From a checkpoint of a small transformer trained on Wikipedia.
Architecture: LayerNorm before each block, learned positions, biases, tied embeddings.
Each number is 200 + 20 x the weight over the matrix's rms, rounded and kept within 0 to 999. Layers, rows and columns count from 0.

# down: layer 9 MLP down (transposed), 256x64, rms 0.048, rows 33-85, columns 0-63
# up: layer 9 MLP up, 256x64, rms 0.205, rows 34-85, columns 0-63
down33,219,186,167,210,217,211,170,172,191,221,191,203,169,193,223,183,198,190,196,204,236,208,207,199,193,201,191,213,194,218,211,223,213,212,174,199,197,185,192,205,194,201,205,203,207,193,207,169,206,179,203,227,215,184,221,217,166,203,218,212,203,186,207,180
up34,166,181,185,205,214,227,186,215,215,186,254,174,202,184,190,203,228,217,157,239,213,170,129,202,178,178,176,213,217,196,231,148,202,207,213,222,241,233,158,170,250,287,180,123,198,216,180,189,193,192,219,202,186,197,202,155,233,173,226,244,213,201,196,151
down34,191,183,179,182,209,155,184,184,216,236,187,195,194,202,215,167,210,189,227,260,196,221,206,174,202,188,197,161,245,196,251,196,190,215,191,196,182,209,179,216,217,187,200,208,197,221,238,156,237,201,198,143,206,187,207,179,228,148,255,196,227,186,233,193
up35,183,202,241,214,209,172,142,197,187,168,228,180,187,198,203,195,186,219,199,199,199,202,207,237,185,203,231,201,197,226,188,265,188,220,208,226,213,164,224,224,217,197,209,159,172,207,167,172,252,195,208,196,158,203,194,179,235,191,225,196,200,196,192,167
down35,205,191,191,227,163,190,211,204,192,157,173,184,188,197,209,192,139,198,197,169,193,195,195,206,200,181,228,242,198,211,203,188,229,203,240,190,180,236,211,171,206,204,191,207,250,234,180,156,193,217,207,183,234,212,235,212,193,165,207,208,202,220,204,199
up36,197,233,204,185,202,242,205,219,181,217,213,188,191,243,183,195,198,168,178,210,198,224,200,200,192,198,169,207,179,197,209,195,191,206,186,200,189,207,207,195,194,200,228,169,189,185,181,169,203,183,213,199,185,188,208,194,220,226,195,204,185,229,224,214
down36,212,205,214,196,185,184,183,194,188,228,208,214,188,208,220,179,206,218,212,183,204,200,209,196,226,181,201,197,186,188,235,178,185,209,219,234,186,178,177,177,219,199,208,207,200,199,165,210,192,202,204,208,198,206,178,215,206,196,197,169,217,202,222,196
up37,162,198,188,196,203,194,225,212,202,187,189,211,197,231,206,176,200,179,249,214,182,179,205,215,173,194,206,231,205,202,213,204,164,191,214,161,209,170,210,232,205,188,243,199,193,225,200,179,173,218,236,200,205,197,215,182,206,175,204,219,201,188,173,206
down37,217,197,238,190,204,221,236,203,212,202,200,161,182,203,198,207,211,211,187,203,214,204,202,179,194,189,216,211,202,168,207,174,210,208,203,206,182,176,184,190,220,195,196,216,213,227,223,201,212,206,191,202,184,210,194,207,186,200,157,166,196,194,210,187
up38,210,196,199,207,188,209,216,185,189,184,214,194,227,210,195,174,196,187,215,211,181,217,185,225,196,208,176,237,191,207,205,174,204,168,216,186,175,205,226,214,184,200,191,220,193,184,221,196,246,219,203,215,189,185,220,176,183,229,195,207,213,139,194,206
down38,212,147,204,165,242,237,213,179,216,205,177,186,174,221,226,215,198,190,196,223,177,209,209,204,208,190,204,198,204,191,195,186,218,217,193,238,187,186,157,215,185,199,185,191,196,196,182,237,217,226,179,230,192,197,204,208,195,189,185,184,210,201,183,199
up39,172,200,154,198,176,227,223,241,240,201,182,188,163,178,181,159,214,232,213,176,195,171,221,242,179,246,205,246,159,209,219,169,179,187,223,249,211,245,246,179,179,236,214,200,171,210,229,179,207,214,197,161,183,203,247,196,187,175,164,187,220,183,183,162
down39,199,206,217,134,251,215,190,195,190,214,193,216,204,219,206,226,195,195,251,175,229,170,235,265,183,171,202,211,144,216,193,145,247,192,192,180,180,196,230,255,222,201,213,218,130,162,188,189,144,188,164,256,212,188,161,223,153,210,195,221,264,218,171,189
up40,187,214,207,197,217,197,190,202,205,205,181,153,182,197,214,174,202,187,182,201,143,210,200,203,184,192,216,198,210,208,231,193,217,187,213,201,196,204,223,207,195,221,217,205,178,195,197,210,193,231,193,205,213,201,203,194,185,227,203,202,213,209,207,212
down40,232,191,185,205,223,201,240,192,181,172,191,198,210,198,224,179,221,207,198,203,213,211,201,222,195,194,203,189,201,231,195,236,222,193,196,200,207,187,204,223,182,185,188,197,197,199,178,174,214,177,196,206,197,169,204,201,197,158,213,193,187,205,199,205
up41,176,181,226,180,196,185,173,173,215,183,191,228,155,186,246,232,206,200,163,207,182,185,258,215,227,214,233,183,230,195,183,180,152,166,203,237,192,219,209,202,189,198,195,186,230,228,221,222,194,224,219,234,170,190,188,199,220,203,186,175,194,199,143,199
down41,177,183,167,139,223,190,224,230,229,201,172,184,176,198,198,187,220,201,204,197,160,231,220,218,166,185,208,205,250,211,215,196,198,203,223,190,152,168,192,209,226,164,218,220,179,184,202,197,237,195,212,219,161,233,210,207,205,197,220,210,175,221,210,196
up42,195,214,200,198,197,175,208,242,228,227,182,179,182,209,162,210,166,224,176,209,182,213,206,191,189,175,191,211,192,223,201,227,182,214,206,213,201,192,203,232,201,214,179,208,181,218,248,171,192,198,180,207,186,198,193,186,185,225,194,239,212,228,203,207
down42,182,184,208,202,205,170,192,201,193,215,189,191,230,236,202,187,211,233,237,184,218,190,213,222,224,216,195,155,188,190,218,217,243,164,216,182,156,193,211,211,165,191,219,154,189,242,218,185,167,212,203,197,209,175,207,204,191,220,211,188,186,201,206,183
up43,172,197,210,195,191,200,202,184,181,194,230,170,205,200,213,184,207,218,204,210,200,210,201,205,169,212,201,174,192,221,162,198,211,178,180,228,232,184,209,225,217,203,198,200,176,210,231,195,193,182,200,189,211,217,204,194,187,218,191,211,228,230,181,162
down43,223,211,165,203,218,206,196,232,202,181,145,210,176,247,209,186,190,187,209,214,194,203,174,187,201,178,169,178,226,217,232,187,191,208,203,199,231,216,170,193,208,195,207,178,212,201,192,189,213,204,199,232,222,185,227,183,194,188,194,220,193,201,214,186
up44,200,169,185,207,208,197,216,199,176,204,221,205,218,179,177,204,199,218,222,219,168,183,192,217,193,189,178,208,198,195,189,189,214,192,172,204,183,221,177,186,204,220,201,193,209,186,195,187,221,191,223,203,185,200,215,239,228,212,189,200,219,202,184,206
down44,204,228,227,198,215,200,192,207,187,216,204,200,179,228,209,200,181,214,190,181,214,203,225,187,204,184,199,192,196,177,194,193,207,204,194,189,222,181,225,179,216,162,202,192,211,210,210,215,191,189,195,225,218,191,204,179,211,204,186,195,182,195,198,197
up45,186,132,170,202,201,175,216,218,220,224,187,164,196,157,238,239,195,131,178,223,176,179,207,206,173,200,207,229,193,255,191,235,177,163,178,168,210,228,209,225,180,201,229,193,173,179,194,222,249,212,225,258,154,243,182,196,209,176,218,156,202,225,216,205
down45,179,199,168,188,225,182,191,212,217,203,194,184,233,198,237,221,184,172,218,234,235,196,174,195,182,152,199,197,205,235,225,201,187,181,182,161,166,223,221,226,211,158,203,242,202,190,210,191,264,182,216,196,225,206,176,185,196,181,264,196,138,172,203,211
up46,189,195,213,182,207,161,186,218,206,197,230,191,184,220,219,248,175,146,199,213,184,199,214,211,220,205,161,223,251,215,210,182,183,201,192,215,205,208,219,190,208,212,169,202,172,182,208,242,184,203,207,193,198,147,188,205,229,206,204,179,181,164,250,207
down46,212,184,177,173,179,209,203,153,191,204,187,190,184,220,203,173,195,207,234,221,193,207,195,206,210,177,212,219,219,228,215,204,232,202,182,234,212,175,215,203,166,177,188,221,174,187,188,184,252,220,197,176,182,225,235,210,234,175,199,183,192,209,217,183
up47,180,176,238,210,183,232,213,207,231,173,182,177,191,214,231,197,200,164,210,193,184,175,176,196,195,217,221,170,173,178,181,188,216,237,148,192,198,209,228,241,215,188,199,169,203,229,160,228,227,136,237,215,181,233,208,204,240,228,213,218,200,185,174,168
down47,214,270,212,137,230,189,178,204,203,222,191,225,193,190,223,226,169,169,181,223,232,186,203,228,197,205,208,192,194,231,163,203,178,182,195,215,165,210,238,195,234,180,226,187,170,177,221,184,170,206,174,224,236,205,212,196,173,196,222,148,234,181,156,206
up48,193,199,216,196,215,223,204,190,206,186,203,206,163,266,191,182,196,226,188,201,185,180,216,175,179,216,214,210,172,177,186,194,193,204,203,155,193,212,206,207,193,214,184,184,236,190,141,173,206,226,214,216,210,179,216,165,220,226,231,227,237,221,165,190
down48,218,207,228,196,216,179,206,182,212,188,191,184,183,183,199,210,218,218,221,187,210,189,191,207,195,192,188,189,233,202,194,203,193,215,190,246,200,178,194,222,226,191,192,194,197,212,231,213,222,185,178,199,172,204,189,208,207,190,159,180,178,207,228,173
up49,217,180,208,219,172,173,206,192,215,206,212,211,211,215,177,216,225,212,182,213,205,212,198,209,191,220,198,196,207,170,182,212,190,201,202,206,218,197,199,185,223,181,202,200,173,234,225,175,193,182,207,199,209,195,217,197,205,201,189,156,185,201,188,220
down49,228,185,192,212,210,199,186,181,185,183,196,222,179,220,202,188,226,200,219,199,246,192,172,208,183,182,173,194,187,204,171,207,212,187,197,202,194,184,168,225,182,204,168,196,200,220,206,214,196,223,192,232,212,215,189,210,200,189,229,210,221,186,214,179
up50,187,208,151,201,186,179,189,241,184,193,253,210,156,185,196,205,166,182,161,159,224,197,202,180,215,210,182,174,188,174,213,206,216,217,186,155,204,224,221,186,200,239,203,217,191,199,204,198,209,214,222,183,210,203,202,224,207,207,214,211,175,222,234,180
down50,204,180,234,158,223,191,165,211,236,212,223,218,162,194,178,190,184,220,215,169,206,204,211,185,205,193,183,164,206,172,221,203,204,203,198,221,196,174,209,176,210,207,215,174,230,209,220,203,211,192,196,211,188,230,192,173,194,224,175,198,197,206,222,205
up51,182,189,193,214,237,186,186,194,196,228,202,182,208,220,176,241,154,212,208,162,153,215,208,171,171,183,209,201,225,178,243,185,235,245,210,199,207,252,219,211,189,188,215,170,202,187,204,185,200,175,188,219,191,158,208,194,223,200,189,185,193,210,193,192
down51,195,205,203,193,203,190,196,208,167,233,217,172,197,170,211,216,187,185,200,208,183,225,233,184,202,228,193,209,178,199,202,226,190,207,224,196,221,202,210,183,197,190,208,200,204,182,199,214,192,223,189,185,186,130,182,223,236,230,208,190,224,180,176,207
up52,171,229,210,230,215,225,205,180,200,183,162,231,179,206,183,175,217,179,204,182,239,242,197,212,213,152,194,184,190,193,196,234,182,188,225,184,205,196,216,176,182,219,170,207,241,186,201,218,178,200,164,204,190,195,187,217,196,178,217,205,213,190,228,178
down52,168,171,232,210,138,203,179,206,216,213,234,171,220,167,196,226,183,199,171,192,155,191,195,205,187,277,161,265,208,226,204,215,174,177,206,164,182,217,206,212,211,208,188,199,210,210,209,218,204,207,225,172,225,187,211,192,210,235,174,215,206,181,161,220
up53,182,193,191,196,190,179,232,203,187,185,219,223,191,202,187,207,193,177,208,210,186,197,200,190,217,221,220,213,177,178,193,173,183,208,204,211,197,242,235,205,190,224,203,213,171,202,183,170,207,217,222,188,188,200,193,247,204,175,232,217,201,186,205,172
down53,203,193,258,186,212,210,241,169,198,206,205,184,178,193,190,210,191,191,195,214,201,193,214,213,193,199,216,222,165,175,196,190,201,223,195,202,199,183,189,207,224,174,231,191,207,231,205,198,193,219,195,215,182,224,197,200,199,185,197,150,220,199,176,198
up54,207,199,215,186,181,186,209,201,184,200,208,180,192,157,219,184,185,218,240,203,194,182,184,222,186,184,218,188,206,230,176,242,153,228,232,182,232,187,162,210,215,202,220,151,195,213,197,189,211,227,242,158,201,177,174,196,211,192,166,229,204,220,169,208
down54,196,170,217,151,213,213,224,209,186,195,188,200,204,174,184,240,196,210,200,225,193,233,227,196,207,178,208,249,184,201,203,215,218,155,187,192,207,181,160,180,204,191,193,204,210,186,206,197,199,231,240,165,184,211,191,158,227,157,223,216,208,207,207,191
up55,214,182,201,223,186,220,230,198,189,190,188,173,175,209,179,211,238,214,210,179,157,176,179,181,187,205,204,171,192,172,204,184,216,231,199,233,200,188,210,210,202,221,205,204,239,211,209,214,159,225,189,195,199,220,216,167,221,194,183,206,194,205,174,209
down55,200,200,199,213,172,222,200,213,199,196,215,182,209,195,212,187,172,143,215,195,246,215,200,201,225,208,228,217,198,193,218,207,169,198,208,181,168,208,194,207,217,252,203,240,190,212,205,198,209,192,152,183,196,192,215,221,163,203,187,177,156,187,193,234
up56,175,210,207,221,210,197,189,204,219,180,186,221,183,194,199,209,178,212,199,189,186,188,181,206,209,202,201,191,191,206,211,186,185,230,226,189,192,199,195,214,185,222,219,222,198,203,195,182,208,220,199,161,206,186,211,188,205,215,210,177,205,196,218,200
down56,216,220,216,191,199,210,211,183,193,179,191,204,179,192,215,188,199,188,168,198,215,192,204,217,179,194,224,208,231,210,198,193,227,205,174,208,198,179,180,211,214,207,213,198,210,204,200,205,218,188,211,200,201,196,191,193,184,178,204,225,204,201,179,182
up57,197,192,200,217,221,203,174,230,171,172,226,194,237,165,199,196,196,192,195,220,207,200,205,227,206,223,196,215,209,223,213,200,192,207,180,195,209,181,207,215,200,208,191,189,179,192,176,205,167,188,223,197,175,209,199,192,211,236,204,195,217,170,224,177
down57,210,198,202,225,238,204,185,207,179,189,209,195,188,211,225,179,209,165,188,140,207,209,193,195,213,165,185,208,179,199,208,199,208,189,208,211,209,166,177,212,178,205,202,195,187,225,195,196,186,206,203,246,224,241,182,203,225,212,196,212,196,178,204,210
up58,206,211,192,187,195,178,190,223,212,206,207,216,199,194,184,204,202,219,218,192,209,198,177,184,204,207,206,208,187,207,202,190,189,217,212,209,196,183,170,222,187,193,202,190,192,219,200,190,209,196,219,178,208,205,208,202,206,215,199,181,211,206,214,193
down58,194,218,194,226,198,201,203,170,225,202,193,200,201,205,198,190,205,193,186,211,208,213,207,212,182,191,228,197,205,186,195,182,201,203,182,217,201,194,191,208,196,204,194,212,202,205,195,205,206,191,210,201,203,198,215,189,172,209,220,205,182,188,211,184
up59,196,177,234,187,196,170,225,182,196,225,206,167,203,199,183,191,216,215,172,189,213,223,212,210,201,212,204,207,214,179,196,192,180,214,194,168,236,196,179,215,216,188,170,194,203,201,220,206,189,206,191,209,187,204,222,183,218,197,232,182,214,196,213,176
down59,199,185,213,187,234,198,217,190,180,207,207,188,175,199,168,200,177,214,216,164,227,190,186,229,193,205,209,187,205,166,215,193,199,219,202,190,225,207,193,197,225,215,181,224,174,227,159,184,223,193,217,213,217,230,221,183,202,193,204,199,181,158,187,211
up60,184,199,164,195,232,196,203,183,188,185,207,214,192,228,204,161,213,208,203,189,211,221,197,196,203,182,251,189,167,177,223,216,205,213,191,161,194,222,237,206,166,192,173,193,224,187,158,157,184,198,220,205,204,181,204,197,202,186,222,199,221,224,180,232
down60,137,199,261,194,151,222,215,205,211,212,226,150,209,159,173,250,167,197,189,199,188,173,210,210,208,241,213,248,183,188,178,219,181,164,239,172,191,188,211,201,165,249,199,191,246,225,196,200,190,215,190,154,214,222,192,195,209,197,207,215,210,214,190,186
up61,192,230,195,194,179,178,212,209,213,185,212,211,175,194,206,189,207,194,207,202,199,188,212,157,174,202,225,227,213,163,201,177,176,219,214,180,219,174,229,210,190,200,207,191,172,195,196,213,164,235,192,218,222,194,213,180,226,206,199,226,200,204,231,197
down61,214,203,244,210,195,202,209,193,232,202,199,175,137,189,240,182,213,197,187,186,191,198,206,206,207,209,197,176,206,159,195,174,220,210,228,204,217,206,218,200,199,193,213,186,171,216,183,237,178,214,183,199,201,199,202,184,207,188,186,190,177,226,219,203
up62,222,182,242,216,171,170,212,181,168,176,214,184,237,197,207,210,213,214,174,210,178,214,196,198,222,229,217,221,176,184,157,196,199,246,219,214,207,198,174,183,194,153,186,231,208,194,191,190,191,202,211,199,249,186,153,173,222,183,173,214,210,189,175,221
down62,206,164,249,230,188,191,211,197,219,215,163,190,175,186,233,201,243,225,204,207,179,176,217,218,192,185,243,220,181,188,203,144,172,219,203,237,251,208,196,184,204,170,224,168,210,188,215,200,176,167,165,211,203,210,159,230,167,191,215,204,210,199,196,208
up63,212,206,173,217,195,203,210,228,203,197,218,183,203,189,184,188,195,198,186,184,181,228,199,180,175,227,182,212,195,210,252,200,187,195,226,217,210,201,217,191,208,187,205,216,195,167,214,207,185,191,185,193,195,214,196,210,196,193,216,216,196,185,218,188
down63,211,207,211,182,184,210,207,201,206,198,171,198,180,204,225,174,212,214,200,214,205,217,198,219,180,182,208,179,186,219,184,190,228,228,213,226,225,186,216,200,200,204,182,202,190,211,204,210,195,173,181,226,183,224,197,196,179,183,203,191,189,209,202,182
up64,221,240,184,208,186,201,163,220,216,177,215,204,186,182,213,206,176,165,152,208,228,189,189,186,209,220,189,197,219,184,231,201,190,220,195,215,189,195,214,182,204,190,208,226,204,215,226,206,201,200,193,191,186,211,185,174,180,200,183,218,197,199,207,175
down64,221,204,209,192,204,188,180,188,193,187,200,192,175,199,210,199,199,208,210,222,200,213,218,188,218,188,194,201,196,194,204,204,209,184,218,212,190,170,194,230,194,192,221,230,197,181,199,223,178,194,178,219,183,234,183,190,206,225,149,237,181,215,198,185
up65,204,238,174,219,179,211,187,227,175,175,202,212,219,236,164,210,202,203,173,168,191,210,205,191,195,222,173,193,188,208,251,217,167,215,189,190,176,231,194,219,214,130,210,201,235,184,190,186,193,215,205,190,202,215,193,177,188,198,214,214,190,236,238,204
down65,209,185,217,179,203,221,187,177,196,197,169,189,162,211,192,198,206,233,203,174,204,190,212,215,172,221,197,210,204,203,189,199,181,222,204,225,217,200,206,206,225,192,223,203,210,202,210,228,225,188,190,213,171,227,173,149,215,195,165,208,195,221,211,183
up66,182,217,184,202,161,185,171,204,213,206,216,204,193,215,162,206,201,187,198,209,199,214,194,195,186,151,209,230,198,162,214,200,189,205,217,230,213,185,198,223,205,206,201,248,209,228,189,204,229,214,202,179,207,221,200,198,208,196,198,180,206,222,207,192
down66,197,207,201,193,224,201,173,162,192,186,191,190,167,213,203,175,218,205,188,198,221,216,176,235,166,204,209,182,222,226,201,197,222,211,171,194,218,191,171,227,189,207,212,186,221,210,177,221,199,181,214,232,203,202,239,207,166,201,209,225,178,199,216,174
up67,199,155,185,185,218,199,154,217,198,187,224,212,209,193,185,227,204,223,217,213,179,186,206,182,194,206,225,196,206,175,217,176,196,216,165,207,181,204,247,215,222,201,213,206,208,226,191,193,205,199,193,242,177,183,196,195,207,226,179,180,245,197,173,181
down67,171,219,222,219,187,179,195,215,221,204,199,213,192,206,184,219,206,200,221,198,195,215,200,212,216,162,185,160,215,170,192,229,191,181,211,181,199,224,215,211,167,196,162,236,199,181,208,197,189,229,224,152,206,227,164,210,240,171,202,196,157,178,228,213
up68,218,192,176,188,212,228,216,222,206,174,181,177,199,201,220,212,192,216,190,212,189,241,174,204,191,247,175,226,215,213,217,149,206,215,215,143,223,184,209,204,170,198,207,186,199,187,201,206,199,203,225,202,229,181,211,204,176,208,216,177,215,158,183,196
down68,225,187,185,210,220,197,183,208,210,198,170,220,173,203,208,161,220,181,179,212,194,195,190,210,190,195,207,209,228,213,188,223,216,206,175,246,212,215,175,233,237,190,195,195,212,202,178,195,198,183,171,224,195,178,224,225,175,185,196,217,201,182,173,182
up69,222,206,222,186,199,204,206,189,189,199,225,206,189,164,188,189,178,189,198,201,213,190,205,193,219,228,219,213,128,215,183,210,198,210,226,173,176,170,174,187,191,236,195,185,210,181,216,208,205,212,215,196,195,235,173,218,224,209,216,165,175,195,199,224
down69,191,200,188,204,196,219,209,190,161,178,186,221,204,220,162,192,218,235,205,181,220,185,197,213,215,209,192,163,235,200,230,159,209,167,185,219,213,180,187,182,198,235,221,224,202,255,190,198,166,153,202,204,224,185,220,227,176,200,193,212,195,204,235,178
up70,158,211,166,208,210,167,188,211,239,190,217,205,164,184,180,249,152,198,188,127,213,192,241,213,183,208,238,195,218,194,182,188,158,212,197,196,218,201,209,202,224,175,190,195,189,221,226,237,224,214,236,187,190,211,186,232,222,228,215,183,151,180,216,229
down70,176,207,211,177,193,202,231,196,169,217,219,210,186,143,192,204,178,244,216,196,136,228,225,181,190,187,255,186,236,168,196,191,202,217,196,182,233,169,210,198,196,168,178,242,215,192,193,215,259,228,219,174,170,182,223,214,210,182,212,168,190,193,197,201
up71,209,218,206,194,184,194,200,204,215,212,238,208,190,154,184,236,205,174,182,177,211,212,202,226,218,246,199,173,209,214,224,189,219,193,180,189,192,263,218,208,169,170,166,205,171,180,198,219,233,199,141,168,189,176,202,206,166,234,199,195,213,233,215,207
down71,214,189,229,185,196,207,211,200,229,208,184,179,173,185,224,176,210,212,179,194,213,203,202,207,185,192,194,195,204,211,204,205,212,216,200,227,197,181,179,216,235,182,221,189,177,206,181,212,195,185,223,211,195,221,186,185,214,203,187,181,194,207,224,192
up72,197,199,192,181,168,203,183,195,195,203,211,184,198,200,208,227,184,195,203,213,175,177,189,213,176,199,210,226,239,227,191,191,195,188,200,214,240,169,193,223,187,194,191,187,201,213,206,216,222,205,195,201,232,204,198,206,208,204,221,195,196,187,200,168
down72,208,235,177,193,216,211,203,176,185,217,183,204,186,201,217,199,215,186,188,214,181,196,194,207,186,193,215,192,182,213,185,191,229,203,189,187,191,177,195,197,201,176,179,220,178,219,206,202,237,219,205,207,213,184,214,182,180,178,219,214,217,201,228,213
up73,189,188,200,182,194,208,204,183,194,207,205,233,203,206,201,235,212,203,152,214,211,184,188,200,193,221,159,224,194,220,178,211,198,181,195,212,195,174,200,229,203,233,217,189,182,211,198,223,170,219,173,200,229,178,218,180,183,196,212,178,214,191,203,207
down73,201,184,178,193,238,217,181,200,171,221,209,233,195,227,218,227,184,205,231,196,195,205,179,215,196,162,172,168,199,235,184,203,206,193,176,208,209,180,165,196,178,194,190,196,172,208,200,189,235,206,215,199,223,187,216,231,214,185,223,231,188,175,178,192
up74,210,184,133,135,157,147,190,206,188,268,181,173,175,191,210,167,204,231,191,200,186,230,204,159,212,182,221,220,186,241,194,184,180,196,199,192,248,209,187,202,189,201,219,239,182,227,186,181,166,245,233,197,179,185,207,184,204,266,177,244,211,205,206,258
down74,208,187,117,173,229,161,200,209,187,177,202,206,180,204,210,172,205,169,190,215,162,223,194,188,218,191,237,219,195,200,223,246,165,192,225,205,231,189,200,172,207,177,184,272,211,206,200,201,236,221,243,160,169,204,205,224,186,194,172,246,212,169,224,201
up75,219,205,233,221,130,204,232,237,210,213,198,191,187,184,199,220,237,231,203,228,174,217,184,191,232,230,128,191,227,214,151,159,173,205,192,155,219,195,210,223,200,210,179,185,176,202,201,180,190,193,189,203,161,207,197,235,221,182,202,214,182,189,182,224
down75,154,203,257,235,212,187,218,212,206,215,199,192,233,208,220,117,206,191,161,149,216,190,210,252,195,148,192,207,210,169,192,196,188,214,215,288,212,231,192,202,159,205,234,220,246,168,180,202,183,193,195,225,192,222,153,151,169,237,175,159,214,225,192,184
up76,231,227,205,211,189,189,186,195,190,214,231,195,225,185,206,236,200,199,227,195,158,199,182,201,177,200,147,246,220,197,215,231,205,212,163,224,205,193,180,179,197,215,203,189,187,171,232,192,202,221,194,180,202,204,192,201,187,192,161,166,208,236,203,208
down76,195,185,210,173,215,206,194,222,203,211,229,182,211,206,220,179,182,215,201,211,203,183,209,234,187,193,210,182,178,162,208,200,190,231,237,182,221,209,202,199,219,185,227,183,183,157,215,175,182,214,227,206,186,242,226,166,141,217,200,174,220,210,187,201
up77,220,195,195,168,203,207,202,200,210,229,195,193,204,196,211,223,183,209,182,194,190,207,190,112,197,215,193,230,174,199,182,173,185,230,207,217,242,149,191,180,214,215,245,206,189,203,255,233,155,191,203,193,217,208,200,257,195,239,176,176,153,185,166,198
down77,247,230,230,249,227,206,190,223,198,152,210,217,225,205,215,168,207,171,251,199,197,225,156,169,230,222,199,215,176,208,238,178,186,222,194,256,191,218,218,193,207,167,186,173,182,182,203,218,179,180,185,196,217,190,218,170,215,186,202,120,174,189,193,180
up78,198,145,213,177,208,214,220,183,212,160,200,205,185,222,180,198,180,154,185,171,217,201,210,172,202,210,194,209,226,236,168,201,161,214,199,202,195,200,223,217,216,188,208,217,160,230,243,192,210,200,206,200,206,210,191,216,263,201,144,191,194,223,185,217
down78,223,191,209,250,213,205,172,175,185,156,199,201,175,199,205,160,232,241,178,189,210,169,173,185,194,190,218,222,199,214,179,144,227,209,171,230,179,206,188,207,219,214,201,178,217,156,189,223,229,200,202,218,289,193,229,198,178,205,181,217,227,201,182,196
up79,199,216,198,215,180,188,241,191,195,199,197,213,191,172,170,191,206,218,180,190,187,233,228,204,201,220,209,223,153,178,193,176,187,226,187,193,223,237,219,233,213,188,202,209,201,197,199,190,226,198,175,199,186,180,212,200,180,179,210,185,219,233,187,197
down79,231,221,235,191,189,194,216,176,233,181,203,182,165,194,221,191,203,200,189,201,205,222,209,214,169,224,204,195,206,223,191,188,205,200,201,235,216,175,159,213,220,212,226,198,190,213,199,210,174,186,165,229,181,196,194,216,191,201,168,203,189,181,204,201
up80,179,200,187,229,208,212,188,215,193,211,201,210,248,178,192,193,211,187,228,218,161,205,196,208,214,168,179,189,224,195,192,215,188,219,204,151,207,205,191,255,180,167,187,211,207,209,192,216,152,187,199,221,201,215,235,178,200,183,184,202,191,179,156,237
down80,205,225,221,185,195,224,178,202,214,224,188,204,212,218,179,206,214,219,208,181,222,177,185,230,200,196,200,197,192,198,169,185,200,185,216,226,213,223,202,209,224,203,188,196,202,217,172,218,188,166,179,193,172,202,171,195,207,199,150,174,205,213,192,204
up81,184,204,207,216,218,222,207,177,182,199,222,200,157,168,199,209,194,206,237,179,197,228,218,175,218,177,195,184,195,175,210,230,178,198,230,208,171,219,184,191,202,171,175,203,218,222,179,178,198,182,194,201,220,200,187,198,212,202,205,196,199,183,233,190
down81,195,207,184,187,177,147,188,210,206,200,195,195,239,229,201,191,211,212,180,200,187,197,184,221,189,218,207,207,207,214,189,184,209,198,193,189,213,198,229,200,186,221,223,182,197,160,219,221,201,222,218,186,160,188,209,202,205,208,187,202,210,213,166,205
up82,198,196,205,180,191,206,194,199,177,201,206,198,196,206,196,180,207,199,215,192,189,182,178,204,199,208,220,204,164,193,180,181,208,230,209,217,192,232,202,206,204,198,194,221,222,192,192,197,212,212,206,209,197,192,204,198,189,182,211,211,226,215,184,199
down82,203,199,211,218,203,196,198,193,193,216,178,195,177,188,192,203,191,207,196,217,213,209,234,209,210,218,193,224,188,191,198,206,214,190,200,198,196,189,182,196,223,188,206,212,200,211,189,209,184,195,215,194,204,190,189,197,194,199,174,181,194,210,188,195
up83,202,209,212,211,201,180,187,207,184,206,193,203,190,198,202,206,231,193,186,199,256,204,181,190,205,195,158,213,209,201,195,210,200,202,198,197,204,190,193,189,182,246,199,182,207,192,191,203,166,187,195,193,241,184,185,176,196,220,237,208,221,191,201,233
down83,215,181,225,199,196,209,195,198,190,205,198,196,169,196,190,196,187,182,166,199,201,183,194,218,188,199,187,214,197,191,210,199,188,231,196,191,209,207,207,209,204,198,188,206,179,222,204,227,234,206,213,196,175,215,225,169,233,202,193,210,214,189,176,190
up84,191,228,143,186,217,193,214,232,189,214,206,192,197,183,198,195,207,214,193,176,225,164,186,185,178,192,187,205,183,192,208,209,204,205,233,209,169,195,189,179,206,160,200,175,211,228,195,206,167,209,250,171,186,193,226,205,188,248,226,208,245,210,208,225
down84,212,221,194,204,222,211,197,198,193,184,181,175,204,218,198,208,190,194,196,220,202,194,187,185,190,172,196,212,219,182,193,232,192,205,246,190,172,170,229,191,226,186,154,199,209,217,193,229,229,197,209,155,162,174,200,184,229,203,236,188,205,228,192,213
up85,165,195,217,201,206,249,240,179,188,182,168,228,209,211,205,196,188,199,216,179,237,213,186,227,193,169,204,188,188,200,203,219,229,164,193,203,209,186,203,177,180,206,191,186,220,156,216,197,214,175,183,197,242,187,215,207,169,171,226,206,181,249,173,197
down85,163,198,225,182,185,209,172,225,187,251,213,158,188,184,184,244,191,235,171,211,186,184,195,185,205,263,150,253,192,176,193,178,173,185,193,196,196,218,191,223,204,200,196,185,203,223,186,204,229,203,218,187,184,221,204,182,213,258,186,206,192,203,183,219